Weights of a small transformer language model.
Size: 9 layers, 6 heads of 64, MLP 1024 SwiGLU, vocabulary 16384, 28.5M parameters.
Architecture: RMSNorm before each block, no biases in attention or MLP, untied embeddings, attention and MLP in parallel.
Training: a variant of SOAP for these matrices, 698M tokens, 5322 steps.
Each number is 500 + 40 x the weight over its row's rms, rounded and kept within 0 to 999. Layers, rows and columns count from 0. Numbers have three digits each. The size before them is the row's rms in percent of the matrix's.

# up: layer 6 MLP up, 1024x384, rms 0.137, rows 57-102, columns 0-95
# down: layer 6 MLP down (transposed), 1024x384, rms 0.127, rows 57-102, columns 0-95
# gate: layer 6 MLP gate, 1024x384, rms 0.129, rows 58-103, columns 0-95
up57 103:435443559480481550507504503453447486619474570519509516487523518432554497439563467481523473434513466448496488472464488547519498485516451531543484572450540433519521503507448575514529468434557534457537500465507531399457492478460504495487667460464576530532487520429519482533497524465487493548
down57 101:505519506394532476530571473488539440525590501510538568531527459509512522467479486489448466544517483515495558398532489514494545562552499563563531515571485419502539481507546536561533577484555495540504459464487469493513547494529577474463521395503528532498538493539485571480451474420476540490
gate58 098:474469571507462552533508571584554543483502502420510503544510522453555453452481453504494557475514516552534419479541492493522416481514516507528465458519562520488449508539540531489467557456472492499510451452588426481488469525506506479493512432466509569541451509497480480483581489499556485543
up58 097:518394564492490572498532517512476470504503443541463469550550464529547528526473492544457516532515455501501472568522467599489479496499500504529545550532546453506564495514474494437560499478516553463524520544480495519451439534502492453535434532510529428541488514490453412459506517462441509464
down58 102:548550517422457456387462563572505502528425480538468516487544500483535442476490517450500451450524516507524462463539500536467492468485484515551564523560541523451517439491470536500462509546483514485572550425494482507470530447486451506508474489575467465474476512499525492444577491480511473482
gate59 102:534508535449490479494543509448501495512516423508557560470580537565522510488529490522520504522487467547477512556410571460478453504540466416480481472532521476506529552428533521534518487506441512536514472534531485417553556586444542479493564542501535546441551489566426477492497513456439517510
up59 095:517546520482541563489518503532427495578508435524508446523488522525508503537476449585458552512530503517472468494459479516475485484549518513443475574408537537507516464540510461456423489505525466462508498532481428485509525527480515524530518447543477464456479506532437475545506529519510542464
down59 099:492526541500513485557474617514493474501557524530500526520533531498530510483591514462476590485463437433514450516474470535497508479447515517533453487451516482566462456513492509542517538521502475583470512524572449550521525514546435524413489547601428448453517481520570545432451534515525507534
gate60 097:519511553481531481516521513471505576473436449515471489453490447554492461424531429435507480461469527540539435490479514582501546448466483457415497518564497488551453448437516565519486543522486497471469459493510453487478534514434466532506544506567506501589507504527460510456478480515519507544
up60 093:470524573459506505466472535451525525497531502496434492494417491499495434440494466526515425403503495496488484480559507500487472465488559494535480544544526496478447566474535542456446474566522470488468540502524488459514482529511583512514533478550445477496510593487435489504487470517552509530
down60 094:496520472496494487587520475462483481554478485518539439493538469560542470523449430447531483453490422489541454466558556529498489450536491427480416449531470497520505552445498557460457486503525508483537551437480488542487461500558432607537475482588502467523502546437421509435507493583441489555
gate61 104:537464508469507518565480559449499493530415521533425513546497504494521499501535435514534508528498531517476544485563481491561493487453499520516473478420470527502540461538513507483543532565462518490534440470582529499498585426461475524512516515545469522525528528575470579463517518526480492470
up61 110:403503483552498557496506492508556578532566542459423543433528502478513531539452523481507457447576515504496496423508511561456477441556538521567567513414481511507438502513473414472472521469500573460510543487567554534468500494512458453567608516543460536530495510388495488434493521546447510526
down61 104:439493542443512526532559473413451458450546496470504527548556533472527552491496490458554498511522596502470522494532485496506483537499460494503469443461461574496583440513463425465488517462473525516499461577426490487484539503490485511497507644528554541505520499567449521543519528527550519507
gate62 102:478562459441459475500496524511442530499468439545528504478503511473447513501476459480400543542412531555468450604448546531546537473495568496488496532433480484503525507490508567486458496484572469515433502538532480489590491445542493483555521493540543515496556482486460501462491503486479493446
up62 103:537526451417479496522554492533445477446484492471504541509521558572465592506417481491509541465544513481521452533489502483491451520541432496387491547569462563447497479436447519485541475531523532600497480540419455517496505544553528509415509503576486464551509511494494555472505475546531491512
down62 104:538503496541418521497527491493477560464546540484558554452536554526496529553559469448493570444485484537508458518494502475509530546499447494467494467604522487476501431531505457539508531435468536538516505505490483494504416502484457559504507548545464452415491513500568482508558448441554494449
gate63 091:515518564502494521492466469481605476459472606479433483543429525493483473526498455528524528397470526409516562480499542486467472512482482545535512532471453486470505513537496553436498583546460564528477445578482485486560536545496439477529539506470518531517439544487540549512520457520511483514
up63 098:528506482519481431541508502486475597561517601535522459439463439513528497458536485480505522503562455508493513530506569533450419547478486489488508544466555536406500631574472515448517578516466609565506501460468471462476533470589492423468549486503508510482482494492500495596500517535526513499
down63 092:528493569407488515502524455527543541548528505451470564441489579497531558467510461522536542520517413588499439486556562448516552458436558505495460518512481528469540469483463499455516549447455498486410528508407490486544481534469499515505544485496472479498532497463502501523398517458432552489
gate64 109:465534502511533523566531454557493483466482488509440522513513501475543530529451507461497503434499530548442462541422463551482523554580450513559447437546423467481516424437449479508523420480571530477505565506536553512544507458550439467525432503479520505476549549530491540536542523504437461490
up64 092:550575507409466520565513568528528565482419511432466462466520485460544503550527508483529530527504541535552456506533432482528525453571532516544555472576490509547560484522473480498514482513494472490479518505492543602477544504526476506536571507568536477450466430513447477575543480514525439509
down64 099:476524524456511493535517449546512411524474488503495458497460498472550533512463493421544531518464475543563507507447512423467479479497481561509514475569526554537473515467364441506500483523594517572553468492495476478486529526539501513538413509473483523445542452467400506511555543460467443516
gate65 107:501487512422477497508526468479540495449445564547497501507527495423532500517467473537437543556538511490527518468501447575517514444576509463577466459507529473563505496455457498480486471490473479564512506538454501553546501531535546450480457515494491491534526534524407536482398503471480508528
up65 103:490461512538538521567493499461513512505483556550459469525451483433497463513482485486548487504473514519455489442467533540480556504479477528529505433496550554524445502497533503526444454513448433474491462481547504476517486521540460518437532487517512483489539524481520460361442482557497439483
down65 102:499522526556492513453509494496547499489523526470509596479504522522531482509488482440490512538533430489511554472528570503497490513538520519507501467499514473435569488444476485460416561496479406539461458462575441484546540537493429463509513501493458484519509538481492468514471540497499540474
gate66 103:453564538487565467555448580461575477517501587539494524444478468551559515528552540522550495552518446516511536510448461551433441456473457522501509467466532422444474484519527514522577530477436448474486494573481511486556526448494513556496461513574588509444491419552475388522524594467446434419
up66 103:537427535489487462429485563511566541493540538476465442410520484535426601460521499442495457490454437493548523459431450539484490469489534585512413482503517481469485547486541517455502443532510519572558475440505560516479437491492453512470583433471502478524541465459554406521606517438458505514
down66 103:470472501479487499510456480530482481415511542489451468433453480534527487493409473529521462453508564507522529429560447518473437488468533489478502481492549556504442530460500524455500455499507449459570458531545508438425547517619501550519449467565573475468506538438553479487479495458430476493
gate67 107:552517447464558467496478422502511532573465465546575557448468575481510494547460463480504496437568414467519491481544477477476473458539513482598492484514461470566510577491495474507388559497512517479565533479508473508543562515470489526510470504410532553536559538485494522529504467518513466523
up67 105:485475483513485479503540440435580532504482570433504506524544484454514426574501541461572457492533546488488499521514515509552467464514448543536453475474468581437485561456485494482416500539543450513509474484503425539526523490500453547492480581507481482476510483506462462492462525455516492490
down67 104:534484525462509479486515511534456482465530560486529520466483501500505492548534495505500505489494476493469474531429484559479515475541440484495498433559576538504518482495516485464430539576534490423540574495460428443475449543509515476516564448483528551491541530534494604500512491525472501508
gate68 098:481515490515481438564533535539528445508523456517506542548431523468446496490422454500424453509493443510564508477498462520464549479544553496466518525511471501511489479439469442620535533480600504549513509518478557510476493520532542534505450440559556495503523476475514504490437504456494541459
up68 103:462429535510487489542494549512479468606507542549484487495422472507469457541488453498520551469455523528507468378530484586456492479610392480487490484511455533540482517488465468594472564502468553532535547446457517543579557591527484512522537481578482539580458500565555450554510495489425523509
down68 101:477432464412492530506510514489402488469437522505482467560537502420509438462446547546462469465488611517429499483503528526483479574458481466454485506472496472569464542439486546472490541511476504459498503431506461470465578470522474501507493485507470483594544536487509469489454477523555491475
gate69 106:517486517499515443499480479511473463499558497482432553552544528544479514419478514443405413451520494554457505520532514520520495529469508516512432506485546546501442404520469459521509531508485500453475531522467471507545502485582549572479492488540469483542453454539484422479497492497523505584
up69 104:465591456508496499488506500430537477532525499533468438459568554509472400520552522464456583489514512518518490511518484498549469443480448540532487466453512434480565574519509484485477524530510496512511565503468522495488518484490528473479540492408475490443573489477450572515515441508500484496
down69 105:531521564521529520407456465551573503501489504459485499492490493534484562465535473480451519518487518503501447513453485554521493442432492504494524544500510522464492430472553584526462521461509510539466562525464563517442483589518507538525488560430550543521533560492468462482506552527466518450
gate70 099:486521490458505531458494382525448445474464429509528577485520562521483480493534501485561496511466492509525510542449563454514478580532525474539451458506530494502482440463486573515540527510453516474454466541530431570559507458477461446482507476501506536497521601523512437478484492464476456456
up70 100:482522500494606464545486532511500478436517454558532529540490457536468488557531541429454470508530528508515542474502448552508483532513452501549560557446534558470457565448525525487502453538481443503484514541501501478475536496471474535514528556432531531493436442477591436531437523476521416532
down70 103:512490512514507475418536469514472536446419474509478440522588489512482535492519428464412486493555400503439457475523492453503556518513500499562431488505521476441480573557480529525535429530513448464521457542529450491491522530481487523430545506484498521467492462506504492446520534440482584501
gate71 103:462478443467428498516517465552494527454439468504439529550465496502591496491489531502505500494466506562565486397515528528580465486550515514392439436466472429460503545519475571537533564536430578495495504489492440479561446514525457483484590535493499537414466562525484565503496552508551483473
up71 105:469448566534506438514520494474478558498511526425499519410483534529517537457540576479453463535504478504530418471451452476533419510574430412575542515490524491503508563521502513400460480481593435437543459430538547522513410508377494445497531534413528595513554473498553513515551514574468550492
down71 106:531491491454514460490515524569455476501510502517492532436456500508546533499517503515485461512543510509574493426496502520505453463533488495519549528470547494470424480517450540592442448522581536474532488501514432476522485475484478557409545462498484432518547465523485565506535504502522498525
gate72 100:532485506524554493503515462535570514457516468463510504532510496489476465477539462441533474477500488452499500516485517569525497494507479486515509474504585504469482473572540469508434507500546498513496505546476492487555503495493483514514485525443454458425491474510452557515542508534527546513
up72 098:526480508532521553524451504565535537476529525472435520486514486495491490496558510441412457381475527565437551478506565492506479469488479528493492451486452462571520483491537557590550473520487505541520421480526468554592535508447435420531424523545512515537543500441520481500495481450436397510
down72 098:471415514533525505487515538466457552532497519489476508439453504470388543481492524528542506469508465467523513517530536461545580509476455492457476481513501464575498496343478489549488491445518489513433548514505464526442435494490482455522496565482573469561583494513543499451503489410467461543
gate73 101:511505501557500467497517452539506518515505528521454497554505458522575517430486488439448533538505496551442437521484501432513463439451546514485485484494521521503497483515564485499500509501449476484528484511488453450513493515486427474538501444492471474505473497418500522480497534496461548565
up73 100:457453601545510448494437521521505588473564426575573519506491493523545574486552496508531459446501489509464498539481505453459508481408495517395545466515544480495481543583553454538432478467534481537515452492498486484459503537523569574510498506510571522523441486560497496529534541556527522574
down73 101:565500411503562521513504368455533522518556554516458482512526461532545499445457496475574491498551455557543543487521555488529499487526532432537554495544471415506457531490500516520570443423479543496507555495507571483511555498494451467540514499416521487474484536471459458506532537571494546471
gate74 104:538500508419477552451483472503536506488443506477554573457545499488579517516571556517538499547548478428491441538457479433527515543537504482541549530474526548444539549519502430522453523529410539482517525488535474502515463492532472477410518503439550452401544514443469528579443535482461495507
up74 106:604483493561484522461474465460545501514439494514488442440482565461456569522499531537407369470552556491427468459503553489449510530545489434470450487545419454494490425535509502495518513510551499550455545520541466515415486489549539515555514488506528497400523526480520518567497513448504434571
down74 108:525499506471487456511518446498475535486508491552493555452486487465485475557511518535502469539561412471452470455504460506558486488487408519521530511523485451484457487521452540481493458551565492492517457514509490500442459491423566470434502555488519477448518479448514481541485541487468462551
gate75 104:482543426484506516472463485493462486517544476521534475565557514522499474496450466497547522417506419502506506474508517533497479559496472478470489476489477506529440532501535509453489400469494489596542593478591507512532501476487500505483459515464533504536440485491491423488434507520514466524
up75 109:470502485524488511565464517524468498475526560517510526496496497539558578559485499512561486457533487441482475478572530448606518497536522458492487539438492451548532567473580426503475550447556526513494508513464460499490457471478501455471550506530481467485425552512492481578476572409595486519
down75 100:535477494497489499524590410528509444494507486456473504439532462437501522449473505534495522529450508492517504553513388487467525495552497517552501539443457477570469490516486446510563441464506489501500545500516473493470531490580543522555485408481545484531497412518476552512492553489520504483
gate76 101:458466536533480502531475441456454434466467451529529533530429568566536496494520513561509476526468491519506577559493569484519436439529521506482456506459499538529518443505548508499583513444482586576490510568514516535512503638447445498528510572525471511453468475522559514450479460473509567493
up76 101:552499510507502451500472446524440476469504525517487395482479471498476556571468477437548587489494502401528570437569526507457455578491534489518557480515471575502450535476513443499544533505559514521544499501426562539531494538482489561497483543524503510448454533525551488584476516574480474445
down76 100:548491484492490536472537480449461523478545472470521470468573447432357489511514530529476475474511519475475511504506491522469507380526459527476489442455491508503470458507532526483546487476504509482477504535475503462445451557559571508502553543510535547434517486499482402477443515443510429519
gate77 098:494483440560483544479433500482474546512490484472501452519518488480511466453476529483463468521527504456474478502488446485483550458508508521463495485422498505529465488470543474419513571496492468503525466514520490439529468492536526537460538443487409471513454553496499507455464469487509519470
up77 097:486473472459478560572492502500484587479567493521498478522493547574430475475494550505473516509542527500504508527548515462463464467553470463493504547592519471506540540448459514437487548552443532455494509510489517505482453470421498482435531466526467541449553520499533444483462449531465497588
down77 097:514440462485507489506494507537550414493545498552515541577545550492488437497619545469498497505521432499528509496551540407562560513549437528458525496503497521625562534528585466547503556467468457488481487503491456483507485520514490539462511566466514522472530519487483505498491449513482523531
gate78 099:548536523484539466487486471461478503471570464508433463472453588526513437504444490565490457512449559514528560486502534419531471553518509539501519521511569511508455518486469400498541549521455447445491508478475485436503414524505455581493524524505513449463531550425484447429463530551490478521
up78 104:501530519560453509514559487572490534462447530549527473518562528435514481567453524378479543512488517550448503574490461541492566478507527529544526485525501528409486500528526464555514455478509500534525541468482514524508497473532546466514466538468511481449455470452457508460540492503473603482
down78 103:495493490510517563571516525523482517605538458498521556579454528509481551527461463477536530520489590540557450420546437481459495529492480562491481467528478495520484522512526500495539497470468465478493479570553513569474468524525501501463481610482537493465537560487477526453474500551515553427
gate79 082:467505480465445469456548519536507526518500534551562515515481523491557479483462484527510448517498517457536484432578525535520507536500418502519473505482574487394518510535463536481517540509474432484511522536520560538489501505460516475524462456497452554461486450562508483510467531409436545413
up79 085:509474544527493438505469457510521543460549480434537519476563536510486532530503479481520503441519455517529578475457521462499498502523573525472574474537510547570407483471498523495445506475506545515524502555432477466552494427489507552406526438583496417492511462528497487492530605501462425587
down79 087:449543432475516505513466487497477532491576484533451538499537505459527568516586522434464517515515475459532492483497412451567499493503485561490498529514464570463503395582476498447474519416461531540535511530481467513568523495489510524430558512566402527511500498458486472511412476506503521480
gate80 094:429566429539536480550464531482535516498400505508499538516476519494487472557461495560521507443556486438442537502523515479476491516489471505459498494459517496436518526460452486529502476532548528529499538516456459478465490478526572480402467510475446457520503535508512514524455496509499546550
up80 095:501529548529464537467537549467507475563521467488547552506510518468451511528449476414548553516491451547514502523471564530512467495438470511530550512517458518539472547520552474533497543574528434548438455554565512469534568461495487467579498508452565516425509456550513475522507478511507542513
down80 096:490514481473502563483479471533464496517497567515491493426469426470540488484517473438545467488451446568520505475436595511529556502592535542478523510503536542545510426470527508455532514459470510462478419466540541478476507534506389498598473514528506525482473502465507511521518533520500486468
gate81 101:477464542434491502475531511559508502549478489484489487490469450469473446440548504465575424436464486501505471503500482499480518532422478528487507531471523537458548547453483463540558534557464474535421510542454468494566493575467460504435494528470526459516449486568466488528509466426564483483
up81 108:531502480528564546490507498491511518442527539468499487492475529468495503588484502502449529535502492495550537508446456451542570501510461513488527502496510482524391481554494496506450560453587472469576453502502562556451488485502487472446494493499413514492549482521485489476516528441487538463
down81 106:422575482382538510493468511454524492571591494484531557560463508495505552500544511527471512522460585534537520485517524472454465463493450566485491502463474534502478479539505505496461566504551530495496534546477506519465468442509514507480504483536421519519474473507511510493460581441528476559
gate82 092:574467465466483497504535501525590476475430573522542457401543482520518517481500526479460495473459486506514516512545495492466492442574511457494494492501483455582441551496498526533442526509494527501472445505486519409524510508448544498557506505445494505529520539499553467548432493442427462439
up82 093:522421478461511431475538524540562566450512411543421521491561555495541552478464439560527571520502536456529544400508510539546470496507477500497504493504467523524587543526540467493582534502555537488524539479518539446518481522533468563537450508522500521481436518536547510522518538504542542498
down82 098:518564548574541572482436527530540483551533495512563540555501432501465469477566466442485430485490533514504532567444498522482549535517527548485473457487437499497501533481590486570503502532459487581488540467485481483538499459465502488468536582534495503428494541477524491467535485549524478519
gate83 103:456547504502487563491524469485476529476472551469518478515432518490441533505461452515512467527520533501527495588458554428558544456521585533487475503544486502577508530570425534504492529515397541477515564566534475500538535578504464553507495527512544493494464464460447510552487462535445460502
up83 106:449546444479462467570483533502522474451534466417501529530448457493468506487523475529503418519467580525531563521500449537486516609543517560458543549505522555542520539576442520506520508545490477470533446525506549468574531597588529455444446505484589479478521572464510541472496515488462424510
down83 104:441520475428425471538469500530539500536490546468488521520509477467572490426475422475505512434449488499493473422524549483531480475418476462483544561506511549506484563562505558483545584474511508485483530463550502492487549522526499465467494454394468493507425505491453592517514522521544466497
gate84 102:543479483497447538514562562496490534533398490443494496434520485561513446455484438567491466512430552533507502520492526503504507522462553483479550541505536540499518485468504461512504464528528486568518563465485509453603482555544541499449541447477526486581503490521520473592563467507556410486
up84 103:466513453527472431458457534451545477503450482543469499514536519480555566533518526500519506532516504537511469509511506554476485573515516546522466543392451454505528508478440551506491504456528487521509510515457453427488501464486506506440486545466430483501541487480468494504498538525506546466
down84 100:466469480452461482509524430509505495546466464448449471539453468524463486495436498488502536445536505506594490503551548487501545580512556494524395519514472479534543566502503503482460553524506505450452563474504546481506446532535573467570429452555505555540520465489580460396539517490513523543
gate85 097:507501501515522516507559565499506424504485513431472453495464517485515605543521453492456539501528497519544519512484521433495451536450534497485479459455571640461510534511465515458505493510509465506544495475488431528525515522467461513504487449550434425505458475502509461461461524557537471487
up85 094:533540513428519497512508453569580558518530543483458518533498502479455440478475576496555552470466519498519465560476502506538541512478487497569436437503480593517519407558492541408518579547441462513458465492506529542568424445506523469576477567508484516494543435507471508459486542450517472478
down85 096:425456415531512484495531540531498557542459588535525533467458493550491473517447506438443522491523514518490536537457516553445501494495535507554540502518567571507423488438504438571582475530458528392498536528544489493475475456558486467492515542495520509542506509526494478459514502491489466468
gate86 095:472430583525519477473482558511450499467482505497410506474464420558522476503548479516537484478472490472500477523454554520518436562422482498527447494590501493571485508503432565423545440548457454491429515490494450554482514469437480564441528492448437500534540518520513522581454482467459510565
up86 096:533445582515427538450520539508458521461523445570527485490460526511492545480461507533469497518480529514446540554482558506507556564463490452570553469548465475500537500447507527418470551481469431498488509422474468553487465489504471515524520488474524517515512509507405471553505499488513555563
down86 096:483524507550510506543535517438534512491490515479445464525497514514516424450448534590547475500459534518487478522510470427487494442471472539529461453485534500458518487499511509514478462568471477508560476519519465452476482459375573550568474562422440425445489477493464478490477569497398587554
gate87 102:476483513486519456500486519431486541535462487544467441538485493561537504476555495511496499530531467506442524525509446452494461561444558527549470480515521494519488497477447484526492518518473467541579439440527513458445544553546468503511431440522487540459576516512433487435537440520533455464
up87 105:473524589474524539439514493493564468539567510523489561505516511442491519551472519521476535537478470492518536481539502540544451460459498518490505527473435495535415525552503492555478548572452495543516485442435502523474449471517485536509500512473518495489526511503566527435455463506531514569
down87 103:441511507423477421520462472449492520527558479557509602488561501438526566514501515575502534478467504526505541461513516502527465556539515462458503510497507495569470487593463505465454424577568437550528532565468481553494483441545535506519510468452527476497527481492532549499505499503488496536
gate88 099:543482427486555488484519518557524554558461498459477511510456539540483509531507502571491527479513424533521506502476455505467462513496484549481478487499507547463416475492470473451451506490446511527539529488494498504558487445448479477493521446565495489472431460491492539460467484435568486498
up88 097:509520510437467480556494398466517556486440517450476488510427428503516510479606443502541474506439581499535461486464435472523497510481437492429472548502559524533480484483512470479501522469472478524471555436461519534553480514375552446501481504475534498499466560475488455511508472450495471538
down88 097:509452487485555506501456488449520599494465525508510470566485512500534508447479575543465461470459545509487556507521528566538427493545522504465547547508530463414493503468507494518519527518474501481518451396538567475483513483478502500506524541536534507496491596431466555482534530532469471504
gate89 107:465548492443518492527447509609489519464456505420534457523476414523463403555524518436593523471489500491509537540494476451477501483550474558429525488558570492494478540516437521504539454473492516477555561551499522539523529541539436505472468502472564497495523543508445541487514532442573495558
up89 111:483460431538538599528533505470491486537509543521486529539470455477557583501531492487543428519450462554526427498493526523565520526480578467521456492484447566445537438500508538493524509430514493462473476501421516540409475497471475445508474525550460511484489512575566560500464537505501485495
down89 110:542389544491491593485582545526510455507525555511505600512558482512527548462472483517483532569455381554434504427505532517501536580508499562472435449495428548523491510549502570518552485514567444517421515555534514473496480474530458471549541562512507417499536501551491537588466540514484499518
gate90 092:438482521539521504474482522601534525524570517508442481505461563502524546477586512540413543528500470472468515545496509540507486575466441468534527508523532488526480550518547502415523428446518516471479534432474575501523430517527532457554539540531558500491484446495496448533486440437553471487
up90 093:507520443577449487474490535586520441493548496487502455589545422482542475497510492449594514513505561514480575513532551343537534528509485502457461543489536485532488479508471501458474480491518463451507569554503467480513575472572457492508476439512465468458507503551425486417499532478526439528
down90 092:505496502480472501516498470474521539523603483548501506471544541534455454538470481519534405574543486534548499435521528471538534460487405423485511517465472527476510441553453501448474485546500476557464467542469513519533536520526387486509492489535536516443582499457472541504565522499437537457
gate91 106:502459446455528524435511476485494543477467443558501443558491477479504469537525529519556527507505550481498475512502504443406536469447534586496547473518482473487562453484499600429527504506491540472491486522520506459581480463475526461535506509502428482449545551490446529496512546588471473460
up91 102:519461518441466504508526509562562543500533491562506431497496590574466521460499473507529542433485527487537459501483497459517492512500452526534510519497520495492489464430493506503536551526451527524421373478530556418520532514467508459437529595493528432505537479563514502447474562525458517480
down91 101:547541547504455527564555519545473473478448459490498495525456534557531453511447474524460550424550361521555534501494471456528539494539582497490477553465482511506561537515476555463484478499467554476504497528491422565500541516481488508405555498497451509424476506586461485494477488531498570585
gate92 102:478484527527554475499569476505472504478465521476466507512512520460517452527447465502490513487455450531447485404466523498493587537496518499478502466583492491476476529561459475522482401565458522431556442504549508477544496502520522547491453523445556470500493498521471544553471506459471496531
up92 099:434572486464457526428452506431501454494486561559558426492477473456499472491538438505488492521526502510511460516494542436494450434522505453548453516527520541454509502487494598548382437428499477518496486508553543525456467478490449470440452459519492502458413562522511513583491546538369510489
down92 099:521491495493494458457480522479472501480555495447442440481492485503518509527511537461563470573518604569556489457454506447449435484520474493523459532521463522467481478488553522539504587519483525505477491553506436514421464527478534380487481513538518511432489508449554517449516529436478587472
gate93 104:485501488454473464527489514486512439487477498511592474481474519489546528468520510485458452423421456487484423453508484512440497472455504510512435611504475512478504587444494470517483481526526502483511512522533486509464517482508563611482490466514556492492439466503462554522551523520469565524
up93 107:427503462467483504475494540466472413511535488507555512503512496523530516535528434538511429539504472570567522525511458428484435501460526505545526471504499493500457504434532494574452479479525474521512468534553587541497512436553530453500487473473403493461459496581454532440438505501467504536
down93 105:536499483484429525464483535424495529517521505483576550501488450573448512475467547457501534567480440573571504526516531474524414515483483474463472544492524456484593523521506455493520455503471473450482546561509477530468509539510463473507538413533542529550461515529444490525535543525598550515
gate94 094:526443427470534507549539544593520551439484491496511560445445446539573510503515437509468519509455512450471462479520456419519433519572534555512498481468503515463467406430466462500486452511577517521473600505496451522528483521540452592588538472475518488555490518542545506523477509520546483479
up94 092:529477477474498562437525476492561491545509489476539529495474510501514541448421492565491459576544521517510555544426583607507466454535494454510540557468585449521496533540521513490485500482506456536559532549487473558483534457484457429422514463515500485575414521529570580505566537480532491524
down94 095:549542528620447445422460449519521472585491544516511530448517562458515537464555504531499440510520320539477538473530539519474464495488558512419513480490494521479518543505516522493475476445494569446538512563512490512529517479548431520540455480503540500434471560541597538473527551491565497477
gate95 093:490461520529485401536567447544507505511495467401541492526512533450512494525553470504561531543465535464476558497478480463509519502507452561466507519469490489519545514537492463493495474536559453507598462462498539471451432446470427543475530432481521498507506488531465562473500535573504529538
up95 098:459466494537464542474438516499533474475494479488488456465514538476552465575451470376551500489522559508540545542512555388526469407478439540464541562462444534528579546502486446478513448471467430510531485458518534523528514478457490551546440582463519512494454516545562488552520537511507492508
down95 098:573505451488429549497469513521479475485485474464469449521505483505536487421476530556554497577471597497432502508508427533473470531527458500581563491480469481401455509476479560530522500485542538540507507487565595454566472495490511400518448469499507543429590515509495470544514520459520515489
gate96 092:480575556489476453555597505467482511487456438458512469434516508502558506470485527507488476501519404545445573515464509521592516540503511602531488492503494401533474484538440508429489538479529538484504539505506499469445514515518427471524499440545568510460466537502521541457515496511470564503
up96 089:537545513588387507505512492508490563446490511544485549419535451492520514414518506497532497463484441426403429505449530550544461515467471522553496509421443536503517484458459496490509492533507427435474547549595505470497456495504487513533508501465414463500510494468434414452469531539507524441
down96 090:480376550490580485513447490463540434566560456555515453541493490501366493557480510561489524508424456490506504494492431447495482475480464513496513495502510504483478560516579494460572519564522442529509493523520520489525431514491556452486379525483598463506486555501493546463489544449518493504
gate97 097:475520472505490515543521517503474430481539439478442523468483521476490576478461512468457505504533453510492502470553514570470531535460474479454425568496513538487454431503487500543560450566504533459454538512501505424456500467530563541454517511446477447494568487532491464502473547489514439491
up97 107:509474557467497468492490486492511538571511506524537528501473518524502461463416477528520493568515505530463500422502481560490454498553482487465510506504475541465514459575523470479451495501568603499491576493527492519526550476493493511476465571497469541473537491460461567480510404483522474453
down97 100:517468565497480535506481516531479544397498521501527529551563510553535471557527506494522495495480680522427475546445594536528472493503555510514578492520475457480545492490454481483614466513517489556608470478491585469501510497525502498485457528471494507448449519439473559509488462434544470550
gate98 105:519498488520505456475546528488448486470494485560511516516459491480498537545452403495517481523448502554520504508455523557462569519534536487493563480444435464505494450502424463462575489536536444502474507512514404536523514469448527555448519498503463509565473486479524513489503437513446495630
up98 103:513530479624476494507540505509459431431466475460566472493518600563523435445464480549497512522483467534435505494503468538469468534472500532507541485543510594550487478503521516520468450453562484488470517553502569451476477485553486475490513505487501455432519542575470481510530506552487580435
down98 105:578514457482519565503503508485477474479493544433526537541491506535505494444526507533525539438486618505545447514510445437470448495596510490520517478513520522460519433482478539509480467481503496455575521517527475452508479467460463536540552482467447597500452497559430482498500520535501573474
gate99 103:494572522482454477455525500417516518556516524442533509515490498453515497462550445467458528554504484578470498466520547557513542517475506552515495506528496512438510546573489574481441531489484481437470465511588455529411447527483550526416522431527557475491473515510524499559504373501480520566
up99 097:571468572510581494504524492475544528457535490496495529457435503517428532540546496531558502471495520438480470498535464530517485497463487448504509483529482485473510467479528534457521508439551529544500515545412512491528530491583465481464465529545557489511452432466543473368532522514505413475
down99 102:518519460564456579446551509528519503495508470442525488534549521492516507494524506499460524474539555513501604525523481523538470555521565471469531520530494573484510511492509556567562548487455511464591492541499509477515577501472494497461482543548503477423506477510515442553526474470594437473
gate100 092:491567502511550478482459497448501461495468392537465558502473434550411505487528495497479572515426520535536470473482456479473526494541497452514534523496467528518536551461524529461457607484523455493569577501478560438440497492490460489556476524503430539496556503434490589517592471425486544485
up100 103:440482513470567470502478461475534567489472530511455436550633528449553551543505501446538548566508541521482531484503517536511552493487455481565467454569509454439512533531528469487463488453529516517519502529556495524475520482461434492523446491470489539439532465516501506476519452524567530552
down100 100:553457480388497504427467461495519483475537486533513523499452461504481459485508518540581541504460554563547495531494471477485499506522525553503528499441516487554487571508500511499482549534516560547564597499510570457546444446493580557458457482526522501475488473487407567514501485531470517550
gate101 104:529512581403494515459542541522491481457399464501522536568477512475526538489516492434430548505451516513514440480469450505505499518508551484343545513519455482528479471493464515563479466477490525520504493503467501432488609456566511517475495492497478490429461497424518502575489486485565500502
up101 103:501507495525532455469497560554475424469452424506503550501528461512497518506513540482513461417491456494523560553484540468487527404436448531498493501448429478490474500451493539480535532511511521469466467379490517509450468560475499561509480480536508514561470524553477507519533536503504553508
down101 102:520515522591518535440482536430489471501491486536502482460532515493467518474507452508450469534547516489509543550472540439474435514471459535511443514439408516447513522477483568466508474564520478445489517464566506429466453471487469492533502522534478441495483494564462535418538492535434435513
gate102 112:426566477530520483511447424478571488493478475512471501497416568472496475583502489477597545500476555478479544495435545456509493526468515521582543556544490528525554522483495442499470480458527471451485505492499547516470503532486534544492469494453420517490538533488507499488537442560453545470
up102 110:432491534483415448422539542524471446535476539514570521526586539511464537479510507537499534506507583581527450513579511543501584457490394478481487415342534489436480515493546531502544500510521548505562523474477484503433493456538492472514513469491520478440457497549518430550498505478493541556
down102 102:425525447445465494474485503505500476581603476602515535524506531497523517509512453459421432485479527470597464568487414580564490523474491525435480520503433504440490516495575485519523482471501540517516610491529461487524428484472443543480546502466524558556475510531545476532443519455490566517
gate103 105:548505392498473530462529450525468497445444519449566550542499493585516438472540440460564458425531447511557454538498436460551508538518518491480480481508470484460526524555477417471504441487562515561550530527531576553509528469500579524532528467530528480474505541493562508514515491492521461475